Weights of a small GPT-style language model, trained from scratch on English Wikipedia.
Size: 2 heads of 32, vocabulary 8192, 4.32M parameters.
Architecture: LayerNorm before each block, learned positions.
Each number is 200 + 30 x the weight over its row's rms, rounded and kept within 0 to 999. Layers, rows and columns count from 0. The size before them is the row's rms in percent of the matrix's.

# layer 5 MLP down (transposed), 640x160, rms 0.0729, rows 333-354, columns 0-159
109,286,178,276,164,201,264,265,211,198,201,214,219,179,174,203,225,212,266,203,207,226,262,166,158,203,222,142,215,198,164,205,170,197,165,181,202,209,221,213,207,186,226,191,198,154,164,219,190,207,205,197,207,239,180,231,142,165,200,185,170,233,254,216,206,163,184,201,159,177,216,197,223,217,208,213,202,200,134,208,206,183,197,198,232,188,173,169,193,238,153,188,251,201,166,163,187,226,159,212,193,199,156,222,171,231,217,191,191,181,184,229,248,201,206,232,204,183,251,202,174,205,165,188,151,151,210,180,197,208,235,238,139,233,190,167,130,192,244,200,186,206,180,227,199,175,192,164,185,196,225,193,213,196,246,290,240,245,171,206,226
108,159,232,94,202,136,152,180,137,209,250,212,188,235,214,192,198,196,139,225,150,221,219,210,244,187,193,236,185,251,182,257,204,169,204,215,209,193,231,199,230,210,241,229,187,219,204,178,218,226,209,149,243,201,217,233,251,225,186,224,219,165,204,161,207,217,224,210,203,213,215,182,201,135,129,268,217,211,246,185,155,259,167,174,193,179,232,219,224,200,221,212,217,186,225,189,197,224,167,199,146,205,197,210,161,175,186,247,202,229,220,165,247,216,188,190,181,213,193,197,190,192,189,152,201,213,215,222,186,200,164,246,160,209,176,185,259,148,177,193,134,196,181,166,191,197,184,182,216,221,195,224,178,197,205,206,206,152,233,145,225
131,126,220,175,209,218,189,201,197,243,178,256,164,258,203,204,215,174,197,194,174,218,226,223,208,177,207,176,180,199,211,217,243,177,225,232,177,165,211,205,155,207,187,234,181,165,135,214,243,196,217,229,207,159,219,182,206,230,197,245,205,184,148,183,195,142,220,190,181,202,225,218,250,219,204,237,190,161,153,166,241,222,230,163,225,184,204,203,267,149,203,183,168,221,213,286,216,211,228,198,210,181,183,184,179,135,220,218,201,174,186,216,229,195,214,204,149,115,195,179,223,210,216,196,157,174,196,165,220,177,267,217,188,208,176,189,144,188,208,202,211,246,201,210,248,210,240,162,192,201,240,184,163,158,181,241,132,211,216,139,221
097,183,256,159,188,241,187,190,178,224,207,154,224,200,191,160,172,219,189,254,204,185,217,231,233,179,265,232,218,208,167,188,182,257,189,196,241,153,202,197,249,265,210,235,178,218,241,224,146,156,166,166,174,186,219,224,180,191,113,233,191,163,239,213,171,212,212,252,215,136,230,175,214,196,201,187,161,198,187,190,208,207,193,135,186,251,202,217,198,179,251,182,190,222,127,193,166,244,197,259,184,142,240,222,197,215,182,182,229,213,220,244,216,193,206,212,201,152,177,177,207,189,199,161,209,203,201,153,176,211,197,253,183,199,194,197,216,220,177,172,179,204,196,244,173,182,203,213,193,135,258,182,205,174,246,187,206,223,238,157,213
120,217,168,161,204,215,190,167,196,162,215,189,179,181,250,177,223,210,178,205,179,203,169,210,203,258,192,181,148,192,246,196,202,205,196,227,213,268,187,207,221,179,202,184,197,193,201,192,218,234,231,241,137,246,210,174,150,207,220,221,178,202,209,226,193,250,246,233,254,203,204,221,219,223,208,166,247,213,204,248,169,197,204,235,171,145,215,188,159,213,243,184,210,219,166,141,183,201,149,180,192,205,232,241,194,231,230,179,186,213,177,206,232,187,214,172,261,237,197,183,180,180,200,223,185,117,176,214,229,207,200,160,173,184,194,259,195,272,162,168,133,198,172,115,214,225,206,240,160,159,162,142,188,224,183,218,221,227,206,240,173
104,127,218,180,174,169,244,173,179,222,217,220,151,226,219,231,166,230,211,202,260,200,186,205,174,227,232,212,175,143,142,204,227,224,217,131,170,203,208,163,226,224,247,238,243,237,158,193,175,200,238,145,215,199,233,207,204,167,241,196,188,231,231,184,220,214,167,227,178,169,217,190,222,225,185,183,183,206,180,208,193,171,240,242,197,236,168,252,175,176,216,184,191,180,154,261,142,206,184,231,203,147,255,214,142,183,188,218,200,186,200,217,159,167,193,130,197,239,213,172,204,238,257,196,178,223,145,226,245,266,174,188,174,226,211,196,178,190,195,186,186,227,178,204,176,201,208,189,169,189,246,229,182,182,222,232,239,221,162,203,159
135,207,219,195,235,187,231,193,180,197,226,229,232,249,213,154,193,240,265,262,205,193,176,201,180,166,219,186,194,183,204,199,169,186,186,225,198,173,207,203,116,189,189,186,177,225,195,181,182,208,190,183,129,175,227,203,175,223,168,172,228,171,138,216,134,190,229,200,209,176,167,175,188,234,206,258,228,217,189,215,236,194,275,136,220,210,204,189,266,137,196,296,189,232,153,185,231,148,240,196,269,197,174,212,224,144,206,176,210,223,186,220,205,203,263,176,206,180,174,180,224,195,206,253,193,193,238,221,210,213,193,215,221,208,209,211,175,199,180,193,225,242,212,207,213,178,141,175,181,212,183,200,208,192,203,179,192,131,158,181,189
087,215,181,190,231,163,250,248,160,228,237,236,215,235,241,163,201,243,159,191,210,259,181,187,150,175,209,158,162,176,169,218,184,184,176,189,241,170,176,165,199,199,198,173,208,212,156,177,231,214,244,219,207,166,247,236,222,197,249,221,217,174,191,245,197,194,214,194,142,220,148,224,161,223,181,203,249,204,150,138,163,217,193,251,164,255,174,235,209,239,171,188,109,200,203,172,197,243,236,211,216,205,186,223,200,193,181,141,203,205,190,257,201,227,178,207,150,233,222,184,253,188,220,246,233,200,218,206,190,224,240,178,166,200,220,221,191,161,163,228,173,202,239,210,226,184,160,211,220,226,170,210,210,209,165,150,164,164,188,192,218
092,216,185,221,228,185,217,191,198,130,212,171,125,184,230,183,214,155,180,170,244,242,197,192,185,236,191,204,239,152,238,159,168,247,182,207,184,160,195,194,237,164,193,195,248,174,165,200,207,233,185,139,140,159,180,158,174,195,226,167,215,239,201,246,233,213,206,218,191,187,223,165,200,241,216,146,196,217,213,179,210,236,169,230,189,207,253,188,209,182,181,158,184,249,167,162,204,273,197,216,147,199,244,200,220,224,174,162,175,206,174,188,201,232,181,205,212,255,240,176,226,201,175,186,208,239,178,203,302,236,185,162,221,223,178,234,225,221,199,164,190,203,185,231,241,257,194,224,187,230,216,215,143,212,212,212,170,172,201,182,218
103,187,206,184,175,211,264,161,186,197,234,208,166,189,207,195,186,207,200,226,257,200,162,194,184,194,228,211,214,160,180,177,231,219,215,130,241,181,185,164,218,248,269,227,267,204,157,187,167,189,253,165,212,155,205,199,212,169,202,237,212,202,256,198,209,191,173,230,188,160,209,188,223,213,190,204,193,225,153,191,221,172,228,237,211,217,196,229,168,169,238,182,174,181,159,277,181,199,214,236,183,131,251,207,205,196,182,173,173,192,204,180,158,168,171,152,214,239,207,172,232,233,237,208,207,266,192,232,220,274,171,202,198,226,246,185,211,151,200,188,193,216,156,241,171,183,205,158,169,176,242,254,151,158,211,197,208,205,160,176,172
114,209,171,204,215,225,190,228,199,182,208,231,170,174,191,196,234,190,221,146,173,256,210,206,221,211,223,256,168,195,240,248,191,183,220,182,178,288,199,208,211,183,181,163,185,191,205,271,192,243,217,202,156,214,215,230,194,221,244,232,202,224,265,239,207,241,184,177,222,188,168,151,180,217,176,260,182,172,165,196,176,158,159,153,251,218,194,153,225,223,197,187,233,187,226,191,212,251,202,217,229,166,175,195,220,137,190,208,188,187,259,211,234,190,156,181,183,150,222,223,200,257,200,203,228,160,200,193,221,115,155,173,209,147,188,174,197,188,259,229,250,226,203,185,193,188,205,190,186,185,164,193,248,148,239,215,162,195,206,178,217
047,175,185,193,210,181,219,203,241,232,173,181,183,215,181,198,175,208,186,230,239,213,165,154,140,140,202,182,208,245,234,211,174,186,194,138,139,154,229,261,156,176,212,233,217,235,160,216,150,202,190,189,230,216,238,175,190,224,185,169,159,191,212,181,205,196,220,207,204,255,202,154,223,143,147,263,175,154,195,205,241,180,206,183,241,227,218,199,185,208,194,178,175,144,217,170,169,183,207,204,219,173,256,193,182,149,220,128,262,222,219,232,228,205,194,217,184,278,223,202,195,182,209,248,177,223,224,238,215,211,261,211,193,224,215,209,177,165,174,263,223,239,196,210,169,207,171,246,231,197,243,187,187,193,188,209,188,203,170,177,166
094,218,211,209,213,253,197,217,213,201,185,165,160,166,144,227,128,206,197,186,220,245,176,173,192,202,229,239,193,161,222,228,194,233,240,223,191,168,250,197,143,190,205,196,183,236,267,171,205,145,164,160,217,202,197,216,224,201,219,169,219,262,251,162,201,219,258,181,159,183,168,188,201,193,214,222,226,182,208,230,144,192,243,171,181,269,223,220,190,122,205,217,171,185,235,214,202,200,205,236,141,225,215,223,259,185,198,172,217,192,189,262,168,211,182,196,192,235,199,195,215,254,223,148,199,166,217,194,186,138,189,208,226,184,204,217,196,225,206,194,233,196,200,155,201,173,137,181,195,233,209,175,223,210,155,168,155,197,221,189,269
095,223,157,230,204,188,175,228,212,247,186,205,251,199,165,165,209,225,283,219,181,188,126,213,197,221,193,209,166,268,245,247,101,187,196,160,215,209,281,191,184,202,229,212,208,206,175,203,207,193,188,168,215,249,151,183,182,190,229,193,244,277,182,195,200,163,176,193,199,230,173,199,232,197,182,208,217,198,194,174,173,230,234,186,182,187,244,199,246,174,213,164,239,225,207,270,138,240,199,191,222,207,170,226,179,212,185,175,197,219,156,158,181,186,176,175,191,212,200,187,194,184,187,172,171,173,242,175,217,221,177,181,256,186,243,178,172,172,201,236,163,168,201,208,206,199,233,230,194,195,283,192,181,207,186,166,203,166,217,193,159
069,158,186,87,185,162,208,208,150,208,217,181,178,179,157,242,226,236,199,144,186,211,211,217,143,216,188,156,184,173,205,265,170,165,182,142,164,206,215,183,222,237,191,207,228,226,170,218,206,181,195,201,169,218,232,207,208,207,197,212,163,240,205,169,240,145,194,198,207,188,259,171,250,201,205,215,179,194,210,209,205,165,184,192,197,227,242,245,176,194,227,183,201,152,164,196,230,194,218,201,175,120,283,244,239,190,196,222,205,212,221,226,160,215,263,251,155,151,230,209,166,180,226,178,160,196,185,234,256,168,163,179,194,215,211,187,186,217,201,214,214,196,162,190,153,188,178,201,185,169,255,204,204,207,226,235,199,224,228,218,218
100,194,226,199,242,211,198,170,170,167,175,174,189,216,158,180,218,144,199,172,203,207,151,139,231,214,147,207,234,189,256,205,233,203,202,203,221,182,190,221,224,203,151,202,181,187,213,185,169,221,200,236,231,179,210,257,228,163,190,231,267,161,192,192,180,188,183,185,195,212,152,191,176,234,179,176,192,250,161,256,196,214,271,203,257,212,203,200,236,170,217,199,217,202,207,220,200,166,217,172,206,189,212,242,167,187,207,215,260,203,195,127,235,181,166,230,184,169,207,179,211,148,239,164,235,198,244,128,226,232,165,199,232,188,214,147,280,235,265,220,179,223,206,151,186,193,159,190,211,207,171,196,244,195,201,183,185,140,222,195,224
135,221,203,186,197,256,220,157,193,248,215,162,204,192,214,237,189,248,139,223,258,194,219,221,185,209,230,187,226,196,145,249,199,189,174,188,166,258,218,188,180,219,259,197,264,242,169,204,180,214,191,192,195,185,177,247,231,200,230,172,197,204,146,203,236,131,246,194,233,191,214,180,212,268,191,173,202,192,176,194,192,242,223,196,175,136,175,194,227,174,163,172,207,183,184,229,128,174,224,217,93,184,179,241,192,215,233,191,185,226,160,166,221,169,203,233,168,187,217,168,206,210,210,235,222,203,219,216,194,222,218,208,196,198,193,179,184,211,183,168,146,221,183,127,194,226,195,205,232,216,212,170,165,255,176,205,199,227,178,138,206
111,186,249,178,157,163,165,167,192,216,187,180,187,205,160,186,238,152,205,231,172,227,232,208,205,225,260,179,122,199,174,250,172,201,208,217,201,189,229,205,206,197,209,227,230,135,171,180,222,231,185,175,180,198,263,174,146,216,120,242,232,203,204,191,205,237,215,185,251,233,203,182,175,187,188,180,204,229,225,191,203,179,149,157,232,193,223,209,252,185,187,181,191,256,172,278,207,205,179,227,232,158,145,166,145,220,201,198,191,213,182,205,228,215,199,175,160,219,213,219,238,175,182,176,184,206,177,203,207,259,191,243,170,215,204,221,196,252,147,183,184,173,230,282,233,208,244,216,169,236,202,201,187,164,240,213,205,188,162,231,182
105,163,202,182,206,162,189,240,200,209,210,199,216,154,188,227,178,260,219,201,193,182,202,259,169,166,273,248,233,184,190,204,167,245,257,225,185,165,197,174,239,248,168,199,201,212,192,238,193,186,163,154,193,232,216,176,152,188,172,275,158,212,234,226,221,154,187,240,197,124,248,221,213,180,143,178,163,241,152,200,203,181,191,207,177,248,161,232,165,188,243,192,207,227,153,225,170,187,222,249,138,170,245,221,212,231,187,147,211,212,242,210,187,209,214,213,178,199,184,193,204,231,193,218,217,210,205,171,203,223,193,193,237,180,238,192,232,176,163,239,219,222,187,231,232,146,226,206,179,157,201,185,179,202,172,169,178,234,153,201,158
105,222,227,250,182,215,154,190,218,194,225,190,128,185,196,243,241,217,200,169,159,212,199,261,241,238,208,195,211,241,203,151,271,198,210,238,198,184,202,213,172,214,179,186,267,188,154,162,182,258,176,200,204,181,191,213,176,199,246,219,243,181,197,231,196,210,219,167,198,180,197,246,205,222,151,174,198,193,156,156,166,235,177,207,192,176,145,195,180,231,190,209,134,189,215,265,194,159,200,232,197,156,214,186,213,185,175,196,154,165,173,169,195,192,175,175,190,233,178,171,190,157,222,250,129,254,203,166,189,214,279,205,154,222,221,184,170,230,241,212,208,210,227,137,170,229,216,243,191,220,202,191,184,212,152,237,223,182,199,208,199
107,139,237,190,192,253,202,225,163,202,222,208,167,177,204,221,173,239,210,208,123,258,180,216,191,227,177,206,145,167,195,228,225,258,202,183,210,143,209,198,216,203,227,167,194,163,228,157,168,239,166,264,213,192,203,257,255,218,222,175,230,223,180,213,219,217,176,173,180,209,203,235,215,218,183,184,203,194,203,164,197,184,152,160,176,248,173,231,180,160,199,209,167,218,191,215,173,235,195,207,202,194,189,189,216,182,215,227,236,204,214,122,180,242,207,159,240,150,113,247,204,213,205,154,181,212,229,229,232,178,197,227,179,177,239,206,191,249,108,183,207,164,216,252,255,178,216,208,182,212,216,212,187,166,217,193,206,181,192,229,173
113,176,174,223,226,180,229,200,226,217,225,192,215,175,163,247,175,152,193,244,250,186,181,177,173,221,189,226,194,189,168,220,180,214,156,193,254,210,231,133,194,264,234,209,177,183,203,240,225,184,173,190,159,180,228,159,206,159,209,196,188,273,259,146,246,223,192,226,254,170,244,161,276,238,155,185,230,196,134,158,188,173,209,198,210,268,203,209,164,265,220,190,162,179,195,208,158,176,164,230,183,156,192,171,191,229,190,225,216,270,169,178,199,187,198,181,198,208,186,210,212,204,223,206,151,211,217,192,213,232,154,215,188,189,185,212,184,205,193,209,200,187,167,218,161,145,201,196,207,145,255,217,213,220,216,238,201,229,158,195,193
# layer 5 MLP up, 640x160, rms 0.0946, rows 334-355, columns 0-159
104,186,151,186,202,163,177,194,172,208,195,201,281,220,155,204,182,140,247,195,214,200,204,235,161,184,208,176,206,172,222,209,181,167,229,159,202,201,244,212,150,185,197,215,199,183,150,244,256,231,144,260,154,246,230,236,179,186,191,187,169,257,165,203,179,214,194,162,217,196,232,213,210,186,208,220,237,155,224,169,193,166,216,194,177,220,229,240,239,120,182,182,169,223,156,237,193,196,186,170,178,213,208,218,145,180,162,136,201,272,200,211,200,223,192,197,191,196,168,234,196,170,148,217,182,198,202,240,186,211,238,217,222,188,226,202,180,165,225,259,268,195,227,225,195,173,189,194,176,173,230,225,174,234,201,189,181,205,139,203,147
129,189,213,146,216,202,153,234,120,218,222,268,210,196,179,193,260,166,197,219,207,179,198,217,238,217,181,174,158,236,209,224,208,147,194,204,239,137,190,212,225,221,163,242,205,151,166,237,213,190,175,178,224,132,197,204,213,199,207,198,195,192,245,231,209,210,164,189,151,238,203,197,192,151,201,174,158,236,189,179,205,178,180,213,207,167,225,227,206,200,230,202,275,205,207,164,207,172,205,139,230,190,250,267,178,186,174,214,198,178,188,180,221,155,201,165,198,153,254,216,231,183,221,175,222,189,179,205,169,241,258,213,206,188,162,222,246,202,174,215,230,214,192,149,237,204,243,174,214,183,216,199,175,189,168,145,267,173,193,252,228
096,170,194,192,228,198,201,183,159,202,208,177,242,198,180,212,221,214,212,211,243,122,245,209,215,160,161,207,149,178,237,202,281,187,158,164,197,165,223,225,214,192,183,202,201,196,156,206,170,181,158,223,199,173,213,187,166,234,200,165,174,133,240,192,192,233,158,216,151,225,205,237,202,210,222,194,221,179,232,190,217,164,168,193,182,227,155,216,265,181,209,226,241,212,168,253,136,168,242,179,200,214,259,207,189,183,184,197,258,251,196,158,170,213,250,173,167,201,224,217,155,204,231,217,238,217,163,148,176,198,236,207,202,192,178,166,232,216,232,218,206,274,195,179,196,210,211,245,174,207,226,188,180,231,152,189,257,192,185,257,208
100,155,213,226,211,154,179,196,226,186,222,188,168,159,186,179,196,164,221,200,234,187,143,216,173,256,233,155,174,167,213,205,211,171,213,161,235,144,245,232,217,171,209,224,218,195,176,272,199,229,139,263,245,177,219,188,157,239,195,193,179,119,235,215,241,211,176,225,179,166,174,222,182,181,158,172,199,224,158,205,225,177,176,185,246,195,149,231,240,199,181,163,179,190,197,220,189,234,189,198,238,225,202,230,124,117,163,198,223,237,206,188,195,190,221,154,170,206,196,198,155,193,195,209,209,228,193,192,188,246,250,202,192,200,222,231,189,248,264,219,219,218,161,243,170,230,183,206,206,235,241,174,189,196,228,208,192,210,202,243,193
108,153,191,181,169,139,202,208,130,186,199,204,247,172,189,224,236,177,234,199,203,154,218,226,221,184,134,228,174,170,242,207,201,141,189,149,239,164,208,210,209,215,221,235,229,198,167,213,188,186,169,187,163,203,217,205,173,214,203,210,177,203,191,142,183,216,189,231,197,180,256,203,215,167,197,164,177,175,187,162,206,197,229,214,243,219,166,218,231,202,205,195,187,151,166,263,193,178,231,176,137,215,232,187,215,171,171,182,216,230,215,201,162,243,235,178,183,209,239,245,179,203,196,226,277,228,123,201,155,210,206,166,197,197,216,174,243,150,213,238,222,200,178,176,176,198,212,174,205,178,276,195,252,246,197,232,254,244,161,232,173
118,168,224,184,185,198,204,221,214,186,213,202,233,209,267,272,287,186,228,205,173,184,196,175,231,203,182,235,178,220,217,225,183,209,189,204,155,209,229,192,215,217,203,163,180,185,204,192,233,207,161,155,204,168,172,205,222,177,205,231,206,166,191,192,199,209,196,206,179,204,260,231,206,155,174,143,160,183,156,166,190,230,214,205,222,192,198,186,213,211,216,218,224,218,154,173,215,184,250,212,164,189,211,204,207,194,168,209,186,276,144,147,195,212,182,140,157,221,179,239,243,207,205,189,220,199,132,173,166,222,244,170,165,213,164,165,227,245,185,229,219,203,215,228,240,173,257,166,144,214,273,205,181,249,219,195,276,208,187,223,134
094,212,177,243,148,210,186,258,195,219,208,218,254,189,201,248,217,207,196,235,218,194,248,184,239,188,243,230,201,207,188,227,214,179,198,99,200,266,186,179,193,194,207,141,231,145,185,167,155,178,145,245,207,233,212,211,171,223,178,222,207,203,203,139,188,227,192,168,226,224,211,179,222,207,219,218,180,211,223,227,215,149,233,199,178,192,201,215,240,151,174,197,204,164,167,241,130,127,216,212,175,173,210,217,173,216,217,246,194,232,181,192,199,226,192,190,220,167,211,198,166,171,193,208,226,201,193,242,208,185,176,159,199,138,206,204,198,216,210,181,202,214,183,246,162,179,190,185,204,184,265,147,227,234,155,261,263,195,203,212,137
096,156,174,214,204,197,231,197,205,204,205,201,222,169,184,195,260,164,222,237,219,177,229,273,279,206,158,219,173,212,177,173,228,222,197,239,212,216,194,219,210,193,155,183,177,229,154,201,144,193,182,201,180,185,179,175,201,232,299,195,226,169,219,180,164,267,198,237,187,221,156,189,187,157,213,256,254,181,214,169,171,193,196,175,173,192,150,191,210,202,188,270,241,175,211,148,228,155,234,169,183,229,214,205,194,194,167,203,211,152,211,176,184,178,231,205,218,186,223,199,216,197,146,183,226,217,202,223,132,240,246,170,207,216,252,188,226,212,209,184,180,205,168,169,201,216,222,213,149,226,168,255,172,199,187,195,255,210,184,230,141
112,174,175,159,206,152,192,237,114,206,213,218,227,154,210,239,247,202,238,201,216,142,219,233,215,190,164,204,153,174,225,222,236,154,189,132,205,182,232,210,182,207,192,221,230,148,180,213,204,171,208,197,138,174,225,153,178,221,208,241,163,211,201,184,194,212,169,232,179,178,285,230,221,179,212,187,196,186,177,200,225,143,192,215,221,185,149,239,225,200,211,190,204,155,171,280,199,195,233,174,127,208,200,214,233,176,168,190,220,226,194,164,169,236,256,162,176,190,232,237,187,208,197,215,262,233,169,171,151,226,223,172,215,175,189,161,221,178,220,241,234,216,171,224,188,216,204,197,196,185,252,214,211,229,197,193,239,194,173,238,192
102,231,176,165,164,181,143,152,194,205,179,200,229,223,197,209,253,234,210,198,264,204,253,247,278,124,210,172,184,188,180,177,180,204,163,190,172,207,200,201,200,212,221,234,177,197,179,174,188,151,215,239,219,241,185,180,184,214,189,155,178,201,218,158,236,214,188,203,192,195,239,244,187,179,163,214,140,253,151,191,178,209,237,212,166,224,171,261,217,192,205,208,228,210,221,194,164,160,258,200,182,164,226,219,178,204,180,163,215,208,198,150,163,169,211,198,139,196,192,299,177,242,256,210,183,253,189,201,192,226,232,208,161,225,229,209,195,242,166,193,181,207,174,205,205,222,203,259,178,207,203,190,192,274,171,205,191,224,213,204,174
094,185,203,194,183,209,139,211,168,208,219,205,209,191,155,217,228,178,202,237,228,149,207,250,251,183,172,208,152,208,210,221,246,178,183,163,197,196,248,213,174,222,153,240,247,213,167,219,194,151,172,228,191,200,246,168,229,205,230,194,130,174,220,176,193,231,140,251,197,181,221,210,154,164,126,177,241,203,225,168,198,170,225,191,233,195,169,222,261,237,185,253,271,192,213,199,172,141,227,159,178,222,206,160,192,162,157,201,249,215,159,160,199,200,244,203,171,236,204,209,213,140,241,222,209,182,163,208,177,216,245,199,195,193,220,142,209,219,211,225,230,220,170,198,217,200,172,198,210,187,235,179,180,237,182,192,256,208,177,239,199
094,215,263,199,189,204,211,206,138,214,183,244,218,206,188,182,207,203,212,209,255,215,219,186,203,163,255,185,158,210,183,182,216,161,178,186,175,148,246,231,205,222,176,255,233,224,204,232,221,213,209,252,211,204,246,208,168,231,202,225,203,173,187,208,149,205,102,192,157,179,193,185,217,145,153,193,188,224,215,220,207,201,192,206,210,161,170,232,305,181,165,246,220,194,178,241,141,226,211,155,205,173,219,205,202,171,211,214,255,176,201,161,153,221,215,217,197,174,171,224,164,173,215,246,195,252,222,207,207,190,211,200,209,168,259,165,200,178,180,179,191,189,172,215,156,201,154,232,215,170,209,144,188,177,148,199,265,201,223,220,215
106,166,221,150,171,194,224,197,156,231,204,235,212,213,238,174,204,179,178,214,195,191,246,213,195,192,166,183,186,143,215,196,245,202,168,209,221,183,201,191,212,200,145,212,185,246,213,262,224,203,178,221,196,204,207,211,205,234,218,197,150,180,187,155,202,236,203,211,226,205,255,194,221,196,265,139,211,136,211,242,168,241,238,247,162,184,175,236,221,209,168,231,232,182,160,222,197,138,221,198,200,181,199,230,167,202,190,193,243,200,127,209,245,299,228,186,192,197,205,194,229,158,214,200,190,197,153,194,181,223,176,199,205,151,206,211,219,196,185,170,262,233,155,140,191,202,216,168,216,189,265,133,191,238,175,154,232,222,178,213,226
112,188,204,203,197,197,154,229,146,184,215,215,196,198,212,212,234,168,195,260,225,171,256,216,225,151,160,190,147,202,175,177,248,212,177,174,237,190,207,175,165,192,196,208,214,190,203,250,157,155,165,238,177,198,227,148,185,212,230,191,151,173,211,151,248,264,166,253,193,187,209,192,201,182,186,175,209,183,199,187,210,159,203,219,140,198,173,222,246,200,211,273,255,182,180,203,117,133,179,198,155,211,219,223,193,182,178,193,252,215,192,155,199,217,238,179,191,223,193,202,199,193,229,219,207,200,178,199,182,220,228,196,205,139,217,174,207,165,246,265,180,225,171,163,165,207,161,199,213,194,239,159,218,218,191,196,250,250,149,252,206
096,182,157,198,149,192,150,260,233,183,202,220,196,167,195,248,229,211,253,220,172,186,193,208,199,124,226,198,219,185,166,226,187,206,189,188,180,136,179,194,233,230,180,179,280,164,225,169,205,175,229,173,142,220,176,211,234,198,224,195,171,248,229,95,174,200,144,202,199,225,228,192,255,206,166,245,252,224,193,155,187,156,194,200,154,242,267,242,192,195,209,204,206,204,167,212,204,173,227,173,158,220,227,200,199,169,205,171,203,232,156,142,215,159,194,176,211,248,237,221,229,191,196,203,215,221,206,203,185,230,199,205,227,225,185,180,179,243,205,235,191,223,201,223,193,204,181,224,169,144,216,179,156,216,169,231,173,201,158,207,194
111,214,238,221,188,198,190,196,226,231,224,200,181,184,214,218,219,198,219,202,211,178,220,183,180,189,189,215,172,173,209,169,201,120,207,172,187,139,300,251,251,206,170,261,224,205,210,236,227,227,206,185,159,167,216,236,235,194,193,230,190,156,233,179,185,207,112,209,168,184,191,201,169,160,159,242,197,186,171,200,213,159,205,199,218,247,202,230,217,216,179,178,188,205,171,230,173,188,209,152,205,228,233,205,210,175,197,151,184,265,229,149,167,190,200,172,171,216,178,226,131,148,281,194,212,236,216,193,203,165,246,206,224,212,190,210,175,237,193,215,229,194,219,204,157,219,183,255,174,202,244,148,191,205,135,228,194,203,156,233,184
114,236,229,213,222,176,176,221,183,223,208,203,255,203,196,156,203,196,237,208,192,220,250,181,206,214,199,197,180,242,176,176,211,200,171,207,242,196,239,173,205,196,165,202,157,243,183,173,166,207,208,227,122,232,164,205,168,210,218,181,192,214,126,244,134,193,189,244,175,258,214,220,193,162,182,232,225,166,203,193,225,159,184,253,141,157,170,222,225,212,162,204,166,215,241,198,233,195,216,161,194,213,225,199,204,219,168,151,206,199,219,177,125,212,216,231,189,244,218,205,158,161,179,290,204,246,170,115,191,203,226,189,253,217,194,237,205,158,223,209,220,207,197,238,147,207,221,187,179,200,197,208,206,257,177,226,200,234,173,205,162
099,181,175,184,214,193,208,247,175,215,204,206,196,143,214,205,206,168,205,236,254,154,230,228,220,173,160,177,166,212,221,218,280,203,187,180,195,214,225,228,206,192,175,231,212,199,191,198,186,193,205,167,137,162,206,154,177,222,208,202,171,196,220,165,203,223,142,228,144,202,215,219,183,152,161,221,226,160,178,169,223,158,202,166,173,230,143,226,211,226,189,186,250,171,161,218,165,134,246,163,169,235,238,210,191,165,175,168,267,230,214,171,165,187,237,195,143,206,225,223,194,174,213,215,251,260,194,180,149,201,208,185,213,215,187,131,221,188,238,235,216,269,164,172,184,232,208,242,191,216,236,203,209,219,167,192,241,209,191,243,219
110,203,265,260,206,165,126,257,217,227,205,201,194,165,220,152,197,177,162,195,247,150,157,221,255,169,193,230,204,231,125,220,205,261,196,172,209,207,195,189,188,197,196,182,194,212,187,169,180,115,187,206,190,183,184,136,233,216,232,188,151,226,187,180,171,245,189,208,170,234,196,256,146,224,194,200,171,181,186,159,254,198,197,211,159,214,208,202,204,171,200,212,216,141,208,176,174,185,243,196,158,230,203,157,181,233,178,231,198,227,190,174,244,185,207,177,203,227,232,179,188,228,198,250,203,182,259,231,172,204,195,203,254,205,193,211,209,133,231,214,198,194,156,188,176,228,180,209,168,190,202,251,207,208,245,196,147,185,245,201,212
101,204,258,184,138,167,229,217,191,181,258,186,206,205,176,176,206,200,251,189,215,190,194,197,172,208,224,213,183,156,207,187,163,172,212,175,178,174,241,226,225,203,167,233,266,210,126,215,181,160,207,222,185,213,253,205,226,161,210,197,195,196,225,213,216,210,173,187,237,161,214,212,141,209,181,221,218,176,191,196,197,142,176,253,170,236,192,190,181,160,178,206,218,210,127,200,172,226,148,165,178,234,221,165,204,175,186,215,221,198,237,174,196,208,236,181,212,260,206,222,126,136,210,168,188,191,230,248,215,197,204,226,271,218,221,190,191,163,254,203,250,233,207,204,169,175,169,243,158,177,150,215,194,185,199,214,187,283,169,234,190
098,147,192,199,215,175,181,270,207,187,202,232,215,202,197,201,213,176,221,220,197,151,200,243,246,155,174,180,167,193,186,197,256,193,175,132,214,193,198,213,268,200,175,202,248,198,234,175,182,152,189,215,140,173,198,131,187,198,236,220,142,215,227,156,191,209,158,252,202,203,226,204,222,200,161,167,201,179,203,188,230,178,205,206,202,223,202,236,224,219,179,214,213,159,176,215,145,195,232,164,189,214,229,199,189,148,192,197,310,192,205,191,201,198,236,202,196,251,252,243,188,148,176,182,239,279,168,200,190,221,177,204,196,208,211,178,241,212,222,216,202,217,168,156,167,223,143,240,206,194,236,207,222,238,148,199,228,226,183,241,202
097,215,163,191,265,216,161,201,261,213,228,206,203,135,156,185,194,181,191,228,221,159,227,246,261,196,196,216,223,211,150,189,257,199,216,159,206,205,209,209,234,191,232,213,188,189,194,188,211,161,224,212,202,173,177,159,155,229,184,197,152,189,162,175,221,189,202,215,206,218,217,238,236,208,149,236,234,194,211,175,250,200,136,178,158,190,203,240,234,207,182,206,193,199,233,162,200,201,198,193,192,212,226,206,236,122,182,178,264,237,228,164,153,173,194,198,129,185,181,216,138,191,150,206,197,209,225,131,169,210,168,222,201,187,150,209,163,184,225,227,171,250,177,255,191,261,183,177,209,212,165,194,171,225,217,236,193,190,216,200,143